{"n_layer": 11, "d_model": 384, "head_dim": 64, "qk_norm": true, "attn_scale": 0.185, "parallel_block": false, "optimizer": "muon_variant", "lr_head": 0.00582, "seq_len": 4096, "dataset": "wikipedia_en"}
Each number is 50 + 15 x the weight over its row's rms, rounded and kept within 0 to 99. Layers, rows and columns count from 0. The size before them is the row's rms in percent of the matrix's.

# up: layer 3 MLP up, 1920x384, rms 0.063, rows 1704-1730, columns 128-255
# down: layer 3 MLP down (transposed), 1920x384, rms 0.0851, rows 1704-1730, columns 128-255
up1704 085:43 45 56 64 43 50 41 39 64 81 56 57 33 53 22 16 31 65 43 60 09 45 39 51 58 53 51 59 52 29 59 60 62 52 23 51 72 60 64 82 40 19 30 71 67 52 37 63 60 42 16 41 42 54 44 48 71 32 44 39 32 48 42 38 53 63 25 55 50 41 53 55 44 43 52 76 57 29 60 44 53 63 58 62 63 42 38 43 47 64 41 45 34 33 48 52 32 26 46 53 32 39 42 77 32 57 56 56 51 43 39 63 35 56 54 65 51 67 51 66 44 68 51 74 50 55 52 39
down1704 088:45 56 42 37 62 46 53 68 42 81 57 62 62 66 53 52 49 63 81 39 68 59 30 44 59 52 51 52 57 52 43 00 62 27 62 31 55 55 92 40 38 49 51 65 52 54 39 64 61 92 29 55 52 28 50 43 67 78 48 51 58 60 28 62 61 58 40 57 76 54 58 31 54 46 41 96 58 50 32 58 48 30 35 78 61 37 56 48 54 47 68 47 39 46 57 39 63 42 62 31 49 21 52 56 45 51 62 61 55 36 52 45 53 60 44 32 34 56 76 62 24 50 29 48 61 30 39 51
up1705 097:41 54 57 14 38 40 21 60 50 43 44 37 42 65 66 52 55 57 45 66 33 45 49 65 53 33 41 81 72 42 64 43 38 55 52 79 20 61 36 56 43 72 60 61 69 32 58 43 30 52 50 42 36 46 46 64 31 54 45 57 57 49 55 44 53 72 40 33 66 67 47 67 51 54 79 36 29 49 61 63 54 48 37 43 47 44 39 75 46 50 49 45 28 58 55 74 78 39 66 17 41 32 38 42 73 38 61 53 43 68 62 44 32 62 19 69 56 21 45 56 38 50 36 59 37 60 51 41
down1705 100:64 57 57 55 61 65 65 63 30 36 48 57 68 55 70 70 67 33 50 68 74 42 40 19 69 35 65 57 46 88 49 38 55 85 53 38 54 69 40 60 51 70 23 38 32 45 49 84 50 53 61 31 39 63 39 41 48 49 83 53 60 35 37 46 69 42 74 38 75 62 42 39 67 42 60 48 55 41 33 62 59 64 32 32 44 07 48 41 41 66 32 41 46 47 34 63 50 47 50 42 40 54 39 27 67 40 70 52 32 37 36 61 62 14 68 63 49 71 43 37 36 41 78 63 62 40 32 30
up1706 097:61 40 63 40 51 60 37 52 46 31 55 58 92 23 18 55 65 53 71 45 45 37 42 47 78 37 02 65 52 56 48 53 37 62 30 23 61 52 42 50 45 43 60 57 26 31 37 38 48 65 75 53 55 41 47 53 61 56 48 46 40 40 39 31 06 45 66 57 45 66 40 52 64 34 49 52 36 57 42 44 67 62 54 44 28 54 66 87 52 21 65 43 49 71 59 52 58 53 13 54 56 74 42 39 73 54 49 61 51 36 41 43 67 77 51 39 58 52 75 45 60 44 47 41 33 40 33 55
down1706 098:70 39 77 27 69 68 46 59 28 71 43 46 54 59 55 32 48 56 29 57 60 55 36 51 57 50 47 38 46 31 91 62 51 26 44 77 51 37 45 44 39 55 40 41 50 25 53 55 25 64 70 29 41 28 47 50 44 39 38 50 33 65 38 51 37 48 45 62 12 48 41 55 48 64 62 58 28 47 34 17 31 56 36 60 52 63 66 43 50 56 66 59 58 20 46 49 36 21 58 29 52 50 32 44 60 45 40 61 54 44 58 58 82 64 90 79 59 66 36 38 43 47 70 19 47 51 55 82
up1707 097:30 18 63 67 80 57 45 53 37 41 61 32 72 66 26 28 22 46 34 56 62 37 41 54 23 71 62 55 45 38 45 55 29 45 44 34 67 31 49 39 22 65 59 54 37 50 25 52 68 69 38 33 58 23 69 62 54 44 39 32 66 57 45 56 69 35 56 64 65 56 53 61 54 43 30 40 55 40 62 49 61 54 52 48 35 60 93 46 43 58 12 71 53 48 54 79 74 37 52 90 32 99 33 54 32 78 61 23 29 64 77 58 29 70 47 31 51 72 47 65 41 55 47 69 48 48 39 54
down1707 103:47 48 53 64 58 50 48 65 54 57 60 70 50 56 65 58 40 42 60 48 43 37 38 54 34 35 58 54 54 69 60 26 57 27 44 65 58 80 49 40 68 44 58 60 69 56 80 67 51 24 47 13 53 62 46 64 61 51 57 66 47 80 61 48 77 74 36 59 31 26 32 57 53 27 38 54 22 33 54 79 28 45 27 37 30 45 59 29 48 32 38 69 59 47 63 35 54 58 40 37 75 60 48 13 37 67 47 46 49 54 63 43 50 41 46 62 93 40 35 63 48 64 61 24 50 52 65 60
up1708 100:63 57 34 69 47 46 46 55 59 66 46 42 55 54 47 51 40 62 56 43 72 28 42 52 00 59 30 38 35 65 51 57 48 51 50 68 77 52 51 55 58 37 32 71 28 63 57 70 58 42 44 75 39 73 80 56 34 47 50 58 43 46 50 46 54 57 35 50 67 39 19 33 50 64 65 35 37 39 50 57 42 38 60 32 36 59 56 21 56 78 41 66 35 33 38 68 51 83 29 54 44 44 41 27 27 53 37 38 47 13 21 52 48 26 76 21 56 60 64 60 64 28 50 33 81 49 60 35
down1708 093:41 21 55 42 55 53 57 40 44 30 56 55 54 36 40 70 32 48 44 55 35 57 45 43 65 36 48 62 40 52 37 60 66 68 41 91 61 47 32 45 29 50 24 57 50 43 72 50 26 54 61 48 66 16 74 77 21 63 50 63 45 15 38 77 63 56 62 71 62 36 40 70 32 71 49 40 67 38 30 45 49 42 53 32 62 91 48 62 43 65 56 54 45 34 50 38 54 51 59 55 56 80 47 42 34 70 56 58 56 53 42 57 89 68 60 38 35 52 53 28 53 63 61 46 55 62 55 59
up1709 101:57 50 64 82 50 86 16 49 43 68 40 63 51 37 29 42 30 61 46 41 42 48 37 56 66 47 38 56 45 67 34 35 48 78 65 55 27 57 36 47 26 65 78 33 59 51 39 55 16 64 48 62 32 77 44 63 56 84 69 30 64 69 28 47 49 75 35 36 53 15 33 58 45 61 51 73 40 31 19 71 45 56 52 60 37 57 97 70 28 42 33 49 46 74 40 29 53 68 52 73 59 63 55 57 24 52 53 27 44 55 37 63 62 51 55 53 60 72 30 56 34 38 40 28 60 48 59 33
down1709 103:75 52 58 78 68 73 38 64 51 42 61 76 40 43 45 37 46 56 56 64 37 56 19 41 79 59 34 75 49 60 56 52 42 52 42 29 44 52 43 56 21 69 26 48 58 76 49 51 54 46 48 55 27 42 35 68 58 52 56 52 70 53 35 48 25 79 23 34 40 35 44 50 30 26 64 25 50 59 75 60 54 59 08 36 41 43 56 72 39 71 51 67 16 59 48 47 51 44 47 54 42 26 49 44 51 42 82 39 29 42 44 51 31 53 75 48 87 33 66 45 56 33 39 28 50 40 51 54
up1710 096:38 39 49 58 44 64 42 28 57 12 59 72 21 56 55 62 50 53 36 81 43 36 52 63 42 33 63 45 53 68 68 57 53 75 62 30 45 43 34 51 55 48 77 68 47 48 40 54 45 62 68 54 21 49 54 46 44 53 46 43 37 65 52 45 11 47 56 53 38 63 26 51 34 46 55 38 36 35 39 37 43 41 50 50 46 53 53 48 49 61 49 57 33 51 41 55 47 45 78 55 30 40 33 44 47 53 92 42 32 47 59 77 59 68 35 57 46 43 74 64 86 43 42 65 64 43 19 60
down1710 099:50 67 64 37 33 43 35 63 46 85 45 37 42 56 69 43 67 70 24 73 63 51 63 62 45 31 65 39 42 43 39 69 46 61 31 61 35 87 55 22 53 51 36 37 51 53 63 46 52 60 52 37 64 75 27 36 40 29 48 65 61 44 71 66 46 81 34 44 56 40 68 51 39 48 57 64 48 67 43 72 39 46 48 28 38 28 44 62 27 44 65 78 42 61 42 24 33 42 55 49 53 57 47 43 55 40 25 38 79 41 46 64 69 89 53 72 55 61 35 39 37 59 35 53 30 41 32 65
up1711 096:44 69 55 52 47 66 51 48 51 38 46 79 60 27 57 60 32 49 49 62 80 67 55 48 46 29 22 33 52 21 67 43 53 26 63 54 42 56 40 41 50 72 50 69 65 74 61 76 78 67 87 40 67 43 55 68 66 53 51 36 37 44 37 49 41 40 37 58 54 59 60 56 76 48 60 37 11 52 22 40 35 49 48 63 86 20 42 56 53 67 61 61 50 27 87 58 45 67 64 42 43 43 67 10 24 38 59 67 41 68 62 56 49 57 51 29 33 61 52 27 48 50 47 70 96 47 52 37
down1711 097:57 59 55 49 54 38 43 50 50 43 53 73 37 67 55 26 40 64 37 49 48 57 36 70 53 25 14 30 35 32 58 58 48 43 46 59 20 62 43 77 25 48 44 79 42 51 73 70 54 48 44 55 48 55 58 56 29 39 47 71 38 42 57 56 53 27 41 54 49 48 77 47 54 53 60 54 62 44 60 51 54 77 64 50 45 68 46 28 56 38 58 44 39 62 27 56 56 48 39 72 12 12 04 30 73 33 54 73 51 54 31 52 76 60 56 52 26 63 64 41 20 46 27 58 43 32 67 35
up1712 101:39 73 41 66 56 61 25 19 75 22 56 76 59 73 59 56 54 35 56 64 55 43 82 39 52 50 69 67 23 66 45 75 43 41 29 50 33 74 47 45 40 39 45 44 22 40 34 31 58 23 45 61 63 56 74 54 37 56 65 52 62 45 54 53 70 42 53 46 56 24 30 71 48 73 47 40 40 51 44 41 49 47 65 42 58 74 64 48 19 47 42 24 44 48 49 52 48 59 36 43 60 49 62 50 37 37 41 58 33 58 51 53 45 59 71 36 49 49 74 76 53 86 40 68 51 42 59 26
down1712 099:62 63 51 70 30 42 65 56 54 35 69 53 40 58 57 62 51 53 16 36 43 66 72 43 47 66 46 61 39 59 50 78 67 45 42 25 54 46 31 35 52 39 68 45 73 35 47 34 39 36 38 57 47 48 70 54 58 69 32 63 55 62 29 16 30 34 49 34 71 34 33 74 48 34 46 78 63 38 43 20 25 74 61 42 69 52 51 41 46 38 45 51 65 44 79 70 52 54 52 59 24 63 49 71 38 78 55 57 54 35 36 90 21 60 39 40 69 12 67 44 41 40 47 52 32 67 38 48
up1713 108:65 68 45 81 27 57 59 43 49 78 34 35 43 67 53 55 54 53 60 30 43 47 43 30 72 37 51 60 53 48 70 11 66 37 60 43 27 64 61 38 56 40 52 41 51 46 57 57 30 43 19 59 28 40 30 99 42 61 44 56 59 66 37 26 47 42 58 64 64 32 39 55 41 48 47 44 52 68 33 53 67 29 35 65 31 86 35 64 37 44 49 57 62 57 66 75 69 46 45 68 36 47 32 64 69 52 42 58 58 46 34 32 41 58 46 38 41 43 28 56 74 53 49 61 46 57 65 70
down1713 103:34 75 66 59 59 42 55 80 43 46 48 67 51 40 34 65 35 51 48 41 34 46 40 46 63 57 47 57 53 42 61 50 34 43 49 40 63 30 32 13 44 66 47 42 74 36 41 43 39 55 37 39 54 62 40 64 65 61 38 67 73 53 78 41 72 60 47 79 32 68 46 55 73 42 47 62 77 30 33 41 78 40 25 77 53 13 44 63 49 46 55 33 34 58 76 52 67 90 77 63 36 34 42 46 37 66 61 45 21 48 52 29 33 40 27 61 43 25 40 56 54 59 37 63 71 34 31 55
up1714 098:36 39 71 39 60 40 44 40 57 41 60 40 57 57 72 34 47 28 59 46 44 30 38 68 50 61 40 52 59 48 75 54 54 52 18 29 30 41 52 43 58 56 70 58 44 64 36 36 56 59 50 50 59 51 80 54 58 36 40 60 71 73 58 39 62 33 55 44 56 52 83 58 59 79 64 36 49 22 61 40 55 42 52 50 58 46 63 47 72 69 47 47 15 52 75 34 46 21 46 19 80 57 61 47 59 30 22 62 69 72 55 21 70 36 42 52 56 68 51 39 51 33 47 42 36 37 50 69
down1714 097:46 47 78 70 39 38 54 62 65 73 21 45 41 89 49 57 55 49 67 37 43 46 44 33 55 46 65 26 48 57 56 62 55 28 30 54 37 61 56 53 53 24 43 56 23 76 63 59 49 21 70 27 22 45 69 54 58 75 62 26 50 89 54 44 50 82 44 57 62 39 49 65 46 56 43 50 48 49 34 47 61 67 48 37 55 38 48 65 74 29 40 62 48 45 25 57 66 30 57 36 53 31 51 16 38 58 49 39 67 41 62 42 34 69 52 60 35 59 50 42 37 51 53 47 44 57 50 40
up1715 106:27 54 41 64 37 49 48 44 36 34 61 53 62 10 44 32 29 52 30 49 35 06 32 66 52 48 54 44 16 51 68 66 25 58 71 49 29 35 27 79 53 30 67 47 34 38 64 39 45 60 59 46 70 47 31 50 37 57 41 48 65 42 43 39 32 63 52 72 52 33 36 60 39 52 62 46 53 53 78 64 57 40 40 44 86 65 41 50 60 59 23 60 32 53 54 51 72 69 49 52 98 53 38 33 79 63 39 42 50 59 41 50 48 28 45 36 62 60 46 67 37 50 50 63 58 70 30 44
down1715 105:39 22 41 52 57 69 15 72 34 63 56 54 77 62 42 25 54 47 80 61 49 42 59 45 58 38 40 27 42 47 27 78 47 53 64 56 50 63 35 59 42 22 38 56 24 68 14 42 41 53 61 63 74 58 67 66 35 65 45 35 54 51 61 84 16 62 50 70 77 39 18 59 75 44 66 33 53 49 37 47 70 63 30 58 48 54 61 40 41 49 40 53 58 34 54 46 66 48 57 66 87 42 60 56 42 49 55 28 63 33 64 38 70 29 21 69 39 50 55 53 31 48 56 46 50 36 46 57
up1716 087:59 43 42 47 26 82 61 59 34 55 61 46 49 62 43 55 41 57 26 66 33 37 48 62 61 69 46 40 67 58 49 54 61 87 32 31 58 47 47 44 54 60 64 58 53 74 36 69 64 23 65 73 50 51 42 44 40 59 67 21 58 57 57 30 21 52 47 41 73 42 35 51 50 40 40 21 69 35 39 41 52 18 42 55 25 71 53 74 37 37 40 57 78 75 44 69 40 34 36 52 26 28 46 58 39 67 18 44 37 40 46 60 60 59 16 66 48 56 42 83 76 61 50 57 26 46 48 52
down1716 095:72 59 44 45 41 53 52 84 41 59 62 52 29 64 29 43 55 52 38 41 61 28 39 73 54 33 64 45 54 56 33 46 85 06 70 54 29 39 45 84 58 56 64 40 63 39 37 42 49 40 60 66 72 59 42 55 43 46 36 49 36 38 33 53 62 43 46 49 58 56 49 55 47 62 39 47 41 29 37 44 73 79 31 46 59 54 37 65 24 32 46 10 48 91 63 24 47 32 28 21 67 50 32 63 77 38 28 40 46 36 47 36 53 52 63 67 71 76 39 37 51 34 42 71 36 59 66 61
up1717 108:39 60 31 28 42 58 50 66 52 53 27 40 35 64 52 43 46 47 36 45 43 41 47 31 64 63 58 43 45 48 60 52 49 48 58 29 20 63 47 37 71 60 50 45 47 54 55 31 19 74 54 47 58 41 41 06 52 65 64 73 70 59 44 73 36 34 44 28 66 57 71 73 34 26 69 29 37 68 34 57 64 59 34 39 12 66 44 49 33 46 25 67 32 55 66 49 58 39 51 69 49 52 43 56 44 63 48 65 58 60 42 52 33 61 36 53 58 45 53 34 46 52 61 64 36 44 51 74
down1717 100:12 23 49 44 50 48 48 65 33 69 26 35 54 53 67 30 51 37 62 39 73 40 46 39 33 33 74 53 34 31 37 56 53 48 30 66 40 20 47 31 63 56 54 56 34 57 48 76 53 49 63 28 49 55 65 28 33 65 71 43 47 54 60 56 32 48 50 61 42 62 04 81 80 34 46 14 53 24 62 62 30 83 39 51 41 53 32 61 56 72 50 49 33 36 77 69 40 40 47 51 67 45 41 34 26 64 43 55 42 32 47 60 53 67 61 31 57 39 52 33 66 50 51 58 55 41 42 58
up1718 104:57 48 41 17 54 43 66 58 34 27 32 58 59 84 41 56 57 39 54 56 47 67 40 58 42 45 33 00 42 68 65 37 26 51 54 51 65 43 42 58 58 50 35 35 67 42 68 57 69 45 35 66 67 56 67 46 33 56 50 74 78 49 36 31 63 78 43 46 13 45 53 49 49 82 40 37 54 20 57 64 60 22 35 58 54 47 57 52 35 25 72 43 71 40 57 33 48 55 54 44 15 50 56 62 45 54 45 65 63 51 45 18 38 44 65 40 50 52 47 82 49 40 36 40 65 49 49 66
down1718 106:56 69 34 26 66 73 64 51 58 62 72 30 23 41 42 42 67 27 54 46 39 38 35 44 56 62 09 53 63 50 62 57 64 62 52 54 35 79 45 44 56 55 47 57 39 41 27 40 43 49 46 53 55 55 59 54 51 37 78 41 48 58 35 55 85 76 37 63 49 65 19 57 40 50 37 36 71 65 58 53 35 50 80 63 47 56 47 40 39 40 53 75 53 47 29 54 58 45 39 34 38 81 66 38 48 57 59 73 53 47 54 52 78 44 64 20 35 41 38 47 50 27 68 29 10 32 40 51
up1719 093:30 58 53 61 45 84 79 83 54 63 69 32 63 51 48 38 54 45 49 54 61 59 68 48 49 52 35 31 40 51 34 31 86 69 29 52 46 37 43 60 44 66 53 57 58 53 38 12 37 63 42 51 56 33 71 73 64 64 51 58 82 39 54 49 49 46 50 49 40 58 42 54 45 35 58 68 53 42 27 47 46 67 78 41 62 70 59 56 62 50 40 51 55 56 39 47 58 34 08 35 67 67 64 62 60 45 60 50 57 16 71 72 50 70 48 61 37 49 65 53 47 87 58 51 67 46 70 47
down1719 094:75 73 35 42 70 33 38 45 34 45 53 40 34 40 22 46 78 50 58 30 52 61 72 48 40 33 63 29 61 65 49 51 54 73 53 71 66 51 71 23 52 63 54 56 44 66 66 38 68 56 37 70 73 46 30 37 47 94 45 70 91 59 45 63 22 68 58 68 46 31 57 50 49 67 60 43 57 69 53 50 36 53 33 43 52 46 74 44 76 28 67 74 73 30 57 64 34 61 52 28 34 33 45 56 59 53 55 47 49 70 43 72 38 35 46 70 65 12 66 57 67 47 49 47 47 71 48 53
up1720 096:45 48 14 66 49 47 37 51 52 47 58 64 61 39 33 65 53 71 62 45 55 46 67 39 49 49 00 51 36 33 55 46 36 52 65 45 40 62 48 50 33 58 48 55 35 47 54 40 43 46 31 47 45 37 50 37 43 55 37 43 57 82 72 53 59 58 35 43 31 29 46 53 31 79 48 53 32 53 56 21 26 63 39 78 38 35 35 48 44 45 59 78 48 61 62 42 49 66 38 49 44 60 61 59 48 37 44 36 60 56 38 32 67 62 81 26 46 56 85 40 66 60 54 27 31 66 60 34
down1720 104:28 56 57 58 44 56 45 64 85 76 27 58 54 51 40 31 53 71 56 36 39 46 61 43 63 67 37 32 70 45 65 24 37 47 54 53 38 68 59 29 46 38 62 48 63 38 14 67 30 51 68 33 45 58 54 32 36 55 58 11 44 34 30 52 44 43 71 22 79 49 35 46 37 36 47 44 43 65 61 50 59 17 47 39 48 58 78 29 28 52 34 53 45 30 25 47 60 28 64 51 29 60 55 54 56 57 31 52 57 90 39 33 49 52 42 59 30 60 38 53 50 66 49 60 47 48 51 42
up1721 101:50 47 17 71 21 18 31 73 44 33 36 68 72 53 58 54 72 52 73 79 43 52 29 61 55 27 41 57 60 59 49 79 51 49 43 45 40 50 64 51 46 52 52 67 19 60 61 38 43 48 51 74 51 39 49 42 56 61 53 75 73 58 43 27 76 83 39 49 45 18 56 51 28 62 46 47 47 53 49 28 35 53 47 43 44 42 28 30 47 65 68 58 52 31 34 50 32 46 84 42 78 46 59 84 51 55 52 36 31 43 12 67 38 33 43 32 51 53 39 25 50 62 37 40 36 41 17 66
down1721 101:56 50 35 60 33 49 65 48 60 26 64 46 72 41 66 66 57 64 74 49 51 51 70 60 32 48 59 57 61 26 71 54 59 89 45 50 37 48 60 32 30 53 61 66 36 65 35 57 40 68 54 71 62 48 36 61 57 63 64 72 77 42 75 45 66 54 62 67 61 62 37 45 39 51 38 22 51 41 47 45 53 68 68 69 53 50 56 50 49 73 58 49 30 61 45 65 60 30 62 45 62 20 47 47 27 79 76 52 36 35 40 42 55 46 53 38 62 80 41 59 54 63 73 46 43 37 31 64
up1722 103:37 41 40 34 58 34 66 49 57 43 40 44 60 48 36 75 40 43 51 37 42 54 45 38 34 45 52 55 44 30 48 67 54 56 63 43 75 48 62 80 72 68 52 19 22 60 39 24 51 45 53 45 38 47 40 68 77 70 50 59 46 43 85 50 20 55 44 46 66 57 55 35 72 34 43 33 56 40 60 69 29 63 44 34 34 39 67 44 70 42 64 75 59 30 47 96 45 78 43 64 44 81 73 33 57 38 72 57 34 50 68 63 39 55 66 63 30 65 61 58 51 53 54 46 41 60 24 38
down1722 101:52 30 44 77 52 40 52 45 71 34 57 49 57 28 57 51 59 53 33 62 53 71 49 29 71 96 61 20 64 33 59 60 66 42 48 38 43 31 62 34 42 27 69 36 34 56 33 36 44 87 34 55 62 27 30 45 62 63 57 48 36 80 37 80 39 47 54 67 56 56 50 50 51 33 48 54 68 58 43 68 50 69 55 64 26 56 67 41 57 17 55 34 61 49 28 84 65 59 51 50 16 42 27 42 51 51 43 41 56 30 84 56 55 07 00 51 55 61 24 46 20 47 35 31 54 24 44 46
up1723 099:58 35 62 56 26 66 29 47 44 31 55 30 55 41 26 84 42 45 63 07 38 51 48 24 50 48 55 62 72 63 38 56 63 55 72 34 60 41 44 66 32 59 35 68 36 68 54 87 67 30 31 59 62 43 47 64 43 34 64 54 68 45 53 39 59 45 46 64 50 65 69 54 67 77 72 50 43 32 40 48 37 72 47 59 40 65 43 77 26 35 47 44 41 78 51 52 36 57 42 51 39 38 46 44 45 38 41 60 45 58 36 42 69 41 64 46 48 55 24 51 16 66 34 72 63 47 46 39
down1723 103:43 63 51 38 31 65 79 48 49 51 47 51 30 29 44 49 35 39 60 64 56 70 64 55 47 36 52 54 60 18 57 40 64 56 48 67 40 68 69 42 44 64 43 70 50 66 38 32 43 66 53 67 57 83 22 53 57 57 54 36 31 64 44 48 37 43 58 40 54 25 42 28 30 74 47 27 94 49 49 26 49 37 28 48 69 39 52 53 67 16 63 56 92 79 59 35 35 63 17 20 55 65 79 65 26 32 52 57 54 40 45 38 49 89 59 34 74 31 47 17 62 62 73 36 27 52 47 38
up1724 090:37 41 25 65 38 56 47 44 96 47 74 35 50 38 50 22 32 35 29 40 40 63 79 39 56 28 70 38 40 69 80 56 76 68 17 66 43 53 44 75 44 43 54 44 62 66 41 15 64 51 56 32 50 41 45 57 75 24 63 45 56 51 67 54 37 49 53 45 38 69 57 77 70 43 41 54 65 46 47 43 47 40 61 68 42 28 52 68 12 70 38 40 62 61 63 56 56 22 68 46 40 36 59 46 47 54 54 49 46 31 62 43 62 38 61 31 40 44 59 71 75 54 55 63 56 44 48 63
down1724 095:54 14 53 66 43 34 39 76 31 33 51 67 30 43 63 44 76 64 72 53 75 72 51 46 52 42 45 28 42 67 71 53 46 43 64 23 54 24 47 37 38 69 63 62 34 57 81 44 36 48 36 59 85 53 40 42 52 71 64 47 63 38 46 54 66 48 37 54 42 35 54 32 57 32 59 49 42 27 48 52 51 39 36 63 35 56 80 77 75 38 50 49 54 66 37 41 62 50 55 42 54 47 88 60 36 48 48 44 27 56 31 57 55 39 60 73 65 62 28 41 46 45 35 59 65 45 59 43
up1725 088:46 71 51 40 33 53 42 33 78 49 50 77 76 39 37 38 63 39 60 36 65 48 51 33 65 41 62 78 48 37 70 55 36 28 51 25 54 70 29 60 49 62 79 40 40 50 36 42 50 39 69 58 37 47 64 65 49 85 49 40 60 82 34 51 47 59 40 46 38 63 68 30 45 53 38 40 37 31 93 36 68 11 77 46 49 58 31 80 88 56 51 67 51 32 27 49 52 67 56 50 64 42 55 73 40 32 41 71 49 23 46 16 77 65 40 57 68 42 39 61 42 43 33 52 56 64 59 68
down1725 087:40 60 39 27 62 47 59 58 41 99 48 44 58 51 58 47 55 34 40 54 28 61 44 85 53 44 42 57 31 50 53 61 45 73 65 34 63 46 56 36 23 39 37 40 47 43 50 51 54 45 29 72 30 43 51 32 11 37 37 26 69 56 49 51 30 57 29 53 54 47 75 63 58 53 52 44 32 63 23 32 25 67 56 74 48 53 30 63 47 65 12 58 66 47 65 51 35 55 52 51 60 38 46 57 51 50 51 53 71 57 27 46 66 65 25 27 52 61 57 55 49 28 56 74 38 50 52 68
up1726 099:79 49 33 56 32 50 64 67 60 28 69 60 78 50 59 34 63 60 74 48 66 45 21 30 53 52 60 29 63 32 63 29 71 57 79 74 44 44 43 83 77 36 62 35 46 71 63 62 73 43 40 64 33 51 93 59 48 70 25 64 31 53 54 36 43 34 31 62 72 50 66 74 46 71 49 32 38 44 18 47 45 42 54 60 27 53 23 22 38 42 41 33 47 36 37 26 22 58 51 33 63 40 60 61 48 82 66 49 84 50 49 53 52 32 53 57 72 46 46 59 40 52 60 51 35 47 42 42
down1726 100:37 47 83 59 54 47 47 58 43 34 61 73 40 18 67 60 42 75 61 32 27 44 34 30 47 91 52 85 59 39 55 21 70 65 62 63 42 51 54 37 57 63 77 47 16 43 58 28 42 29 65 52 62 54 53 31 26 32 23 39 56 58 72 63 56 69 48 58 40 10 65 68 36 88 59 59 31 40 73 52 45 74 76 32 39 36 49 53 56 42 62 51 66 22 75 28 31 61 63 57 48 46 81 74 24 70 76 60 80 45 39 51 24 47 26 81 66 46 58 46 59 59 31 45 37 62 48 43
up1727 107:60 25 82 42 33 71 48 30 51 36 53 44 57 50 34 51 29 60 82 49 43 35 71 62 39 33 72 56 63 64 63 39 47 37 38 47 44 31 42 28 51 49 70 72 67 44 33 55 52 57 28 41 51 52 55 49 48 55 58 37 43 39 68 30 61 95 42 51 62 49 55 53 62 42 61 54 67 58 59 55 55 46 57 45 40 61 53 39 69 78 76 79 59 09 61 53 59 44 60 53 62 59 39 42 57 37 57 44 48 38 31 52 52 32 63 24 60 72 91 79 49 48 65 60 37 77 43 74
down1727 103:34 23 63 35 06 34 32 56 34 53 47 60 54 86 27 33 52 50 78 55 39 44 42 80 49 41 56 62 51 52 51 22 56 29 34 59 35 57 64 69 61 51 35 70 83 58 43 31 51 48 65 49 62 24 77 32 65 58 63 67 47 35 23 41 54 45 59 50 23 42 59 38 53 48 45 44 62 73 26 58 54 72 57 59 53 41 45 49 80 53 67 50 65 45 23 32 28 55 49 75 40 41 25 41 64 40 46 33 36 31 47 41 72 51 51 22 25 51 64 50 67 35 50 53 43 27 49 35
up1728 094:47 74 48 50 64 73 37 40 38 62 49 43 60 76 59 36 26 56 58 55 65 15 54 63 59 23 34 63 46 31 60 42 46 54 56 28 56 61 67 73 67 64 53 55 61 37 32 42 39 35 57 70 47 51 54 53 35 58 27 49 44 29 40 52 50 84 41 38 41 34 65 51 55 29 65 56 37 54 65 49 50 48 35 63 34 72 48 57 80 49 55 67 65 22 54 35 77 45 50 65 74 48 52 21 41 45 52 49 49 28 36 42 78 49 67 47 36 73 34 25 57 38 28 55 68 33 48 67
down1728 094:51 51 55 61 58 52 42 37 42 26 57 59 34 56 77 21 59 58 83 43 34 64 35 43 53 46 61 29 54 72 40 49 58 36 60 68 00 44 59 23 37 72 77 22 51 54 34 42 50 47 38 78 57 30 37 27 75 63 44 38 29 45 48 44 31 45 58 54 84 27 55 56 24 62 34 52 51 24 48 63 56 64 69 53 70 43 49 47 14 48 45 38 79 83 57 31 26 23 56 39 67 49 20 68 55 41 39 45 78 55 46 56 36 75 52 10 41 74 56 54 39 46 53 67 77 62 58 68
up1729 097:52 66 79 58 63 64 62 53 39 50 43 61 55 69 74 36 57 50 51 26 69 32 63 54 52 70 56 42 59 22 30 84 47 60 29 56 73 50 48 46 31 46 75 44 36 43 46 74 32 42 56 46 65 57 35 35 37 34 51 82 30 42 46 49 27 45 63 41 34 58 48 70 35 62 72 54 14 42 71 39 44 69 38 53 53 75 37 76 80 58 59 50 57 38 47 51 38 33 51 67 59 56 27 34 52 55 33 28 42 25 48 62 36 55 46 59 50 69 32 61 72 71 46 51 52 55 65 42
down1729 094:60 69 34 65 73 40 70 52 38 58 30 66 55 69 50 43 56 47 33 20 55 31 63 58 37 60 46 48 20 30 42 67 67 36 53 70 69 73 59 44 57 29 40 43 40 39 33 46 44 56 13 73 38 40 41 58 50 31 62 48 29 53 46 59 49 42 38 34 85 19 58 71 58 47 58 59 87 50 33 48 62 32 90 44 57 51 63 35 36 49 64 35 71 53 59 43 55 45 50 51 43 29 79 47 68 58 62 26 40 31 64 59 65 53 47 22 39 58 64 54 50 56 41 36 39 46 58 24
up1730 094:34 65 76 45 58 36 32 31 42 33 45 34 50 43 40 41 51 29 54 53 67 45 57 29 48 74 70 57 48 55 66 55 16 32 24 35 50 47 39 27 64 60 43 64 62 48 55 71 43 08 23 34 53 38 61 36 43 56 50 43 42 43 41 50 32 92 56 61 54 35 67 62 53 63 85 56 68 43 64 28 56 49 64 34 62 62 54 35 58 64 60 69 48 49 76 73 41 53 35 46 55 50 57 41 56 54 48 31 55 50 60 69 46 42 43 47 37 56 39 56 66 39 63 37 80 47 46 70
down1730 098:50 58 77 49 58 28 56 63 40 86 46 44 50 69 72 22 70 37 34 50 65 60 56 57 50 48 18 24 45 50 52 36 53 50 61 33 34 53 65 56 48 44 75 30 51 45 66 67 55 17 37 47 65 54 40 84 29 79 37 35 37 73 41 59 49 14 58 44 27 40 40 74 41 55 56 57 43 43 96 58 48 50 74 46 58 43 15 50 67 64 41 47 62 33 41 45 61 52 44 51 49 72 60 63 56 63 68 51 45 17 51 36 44 45 55 54 34 31 76 18 44 53 52 58 42 51 68 57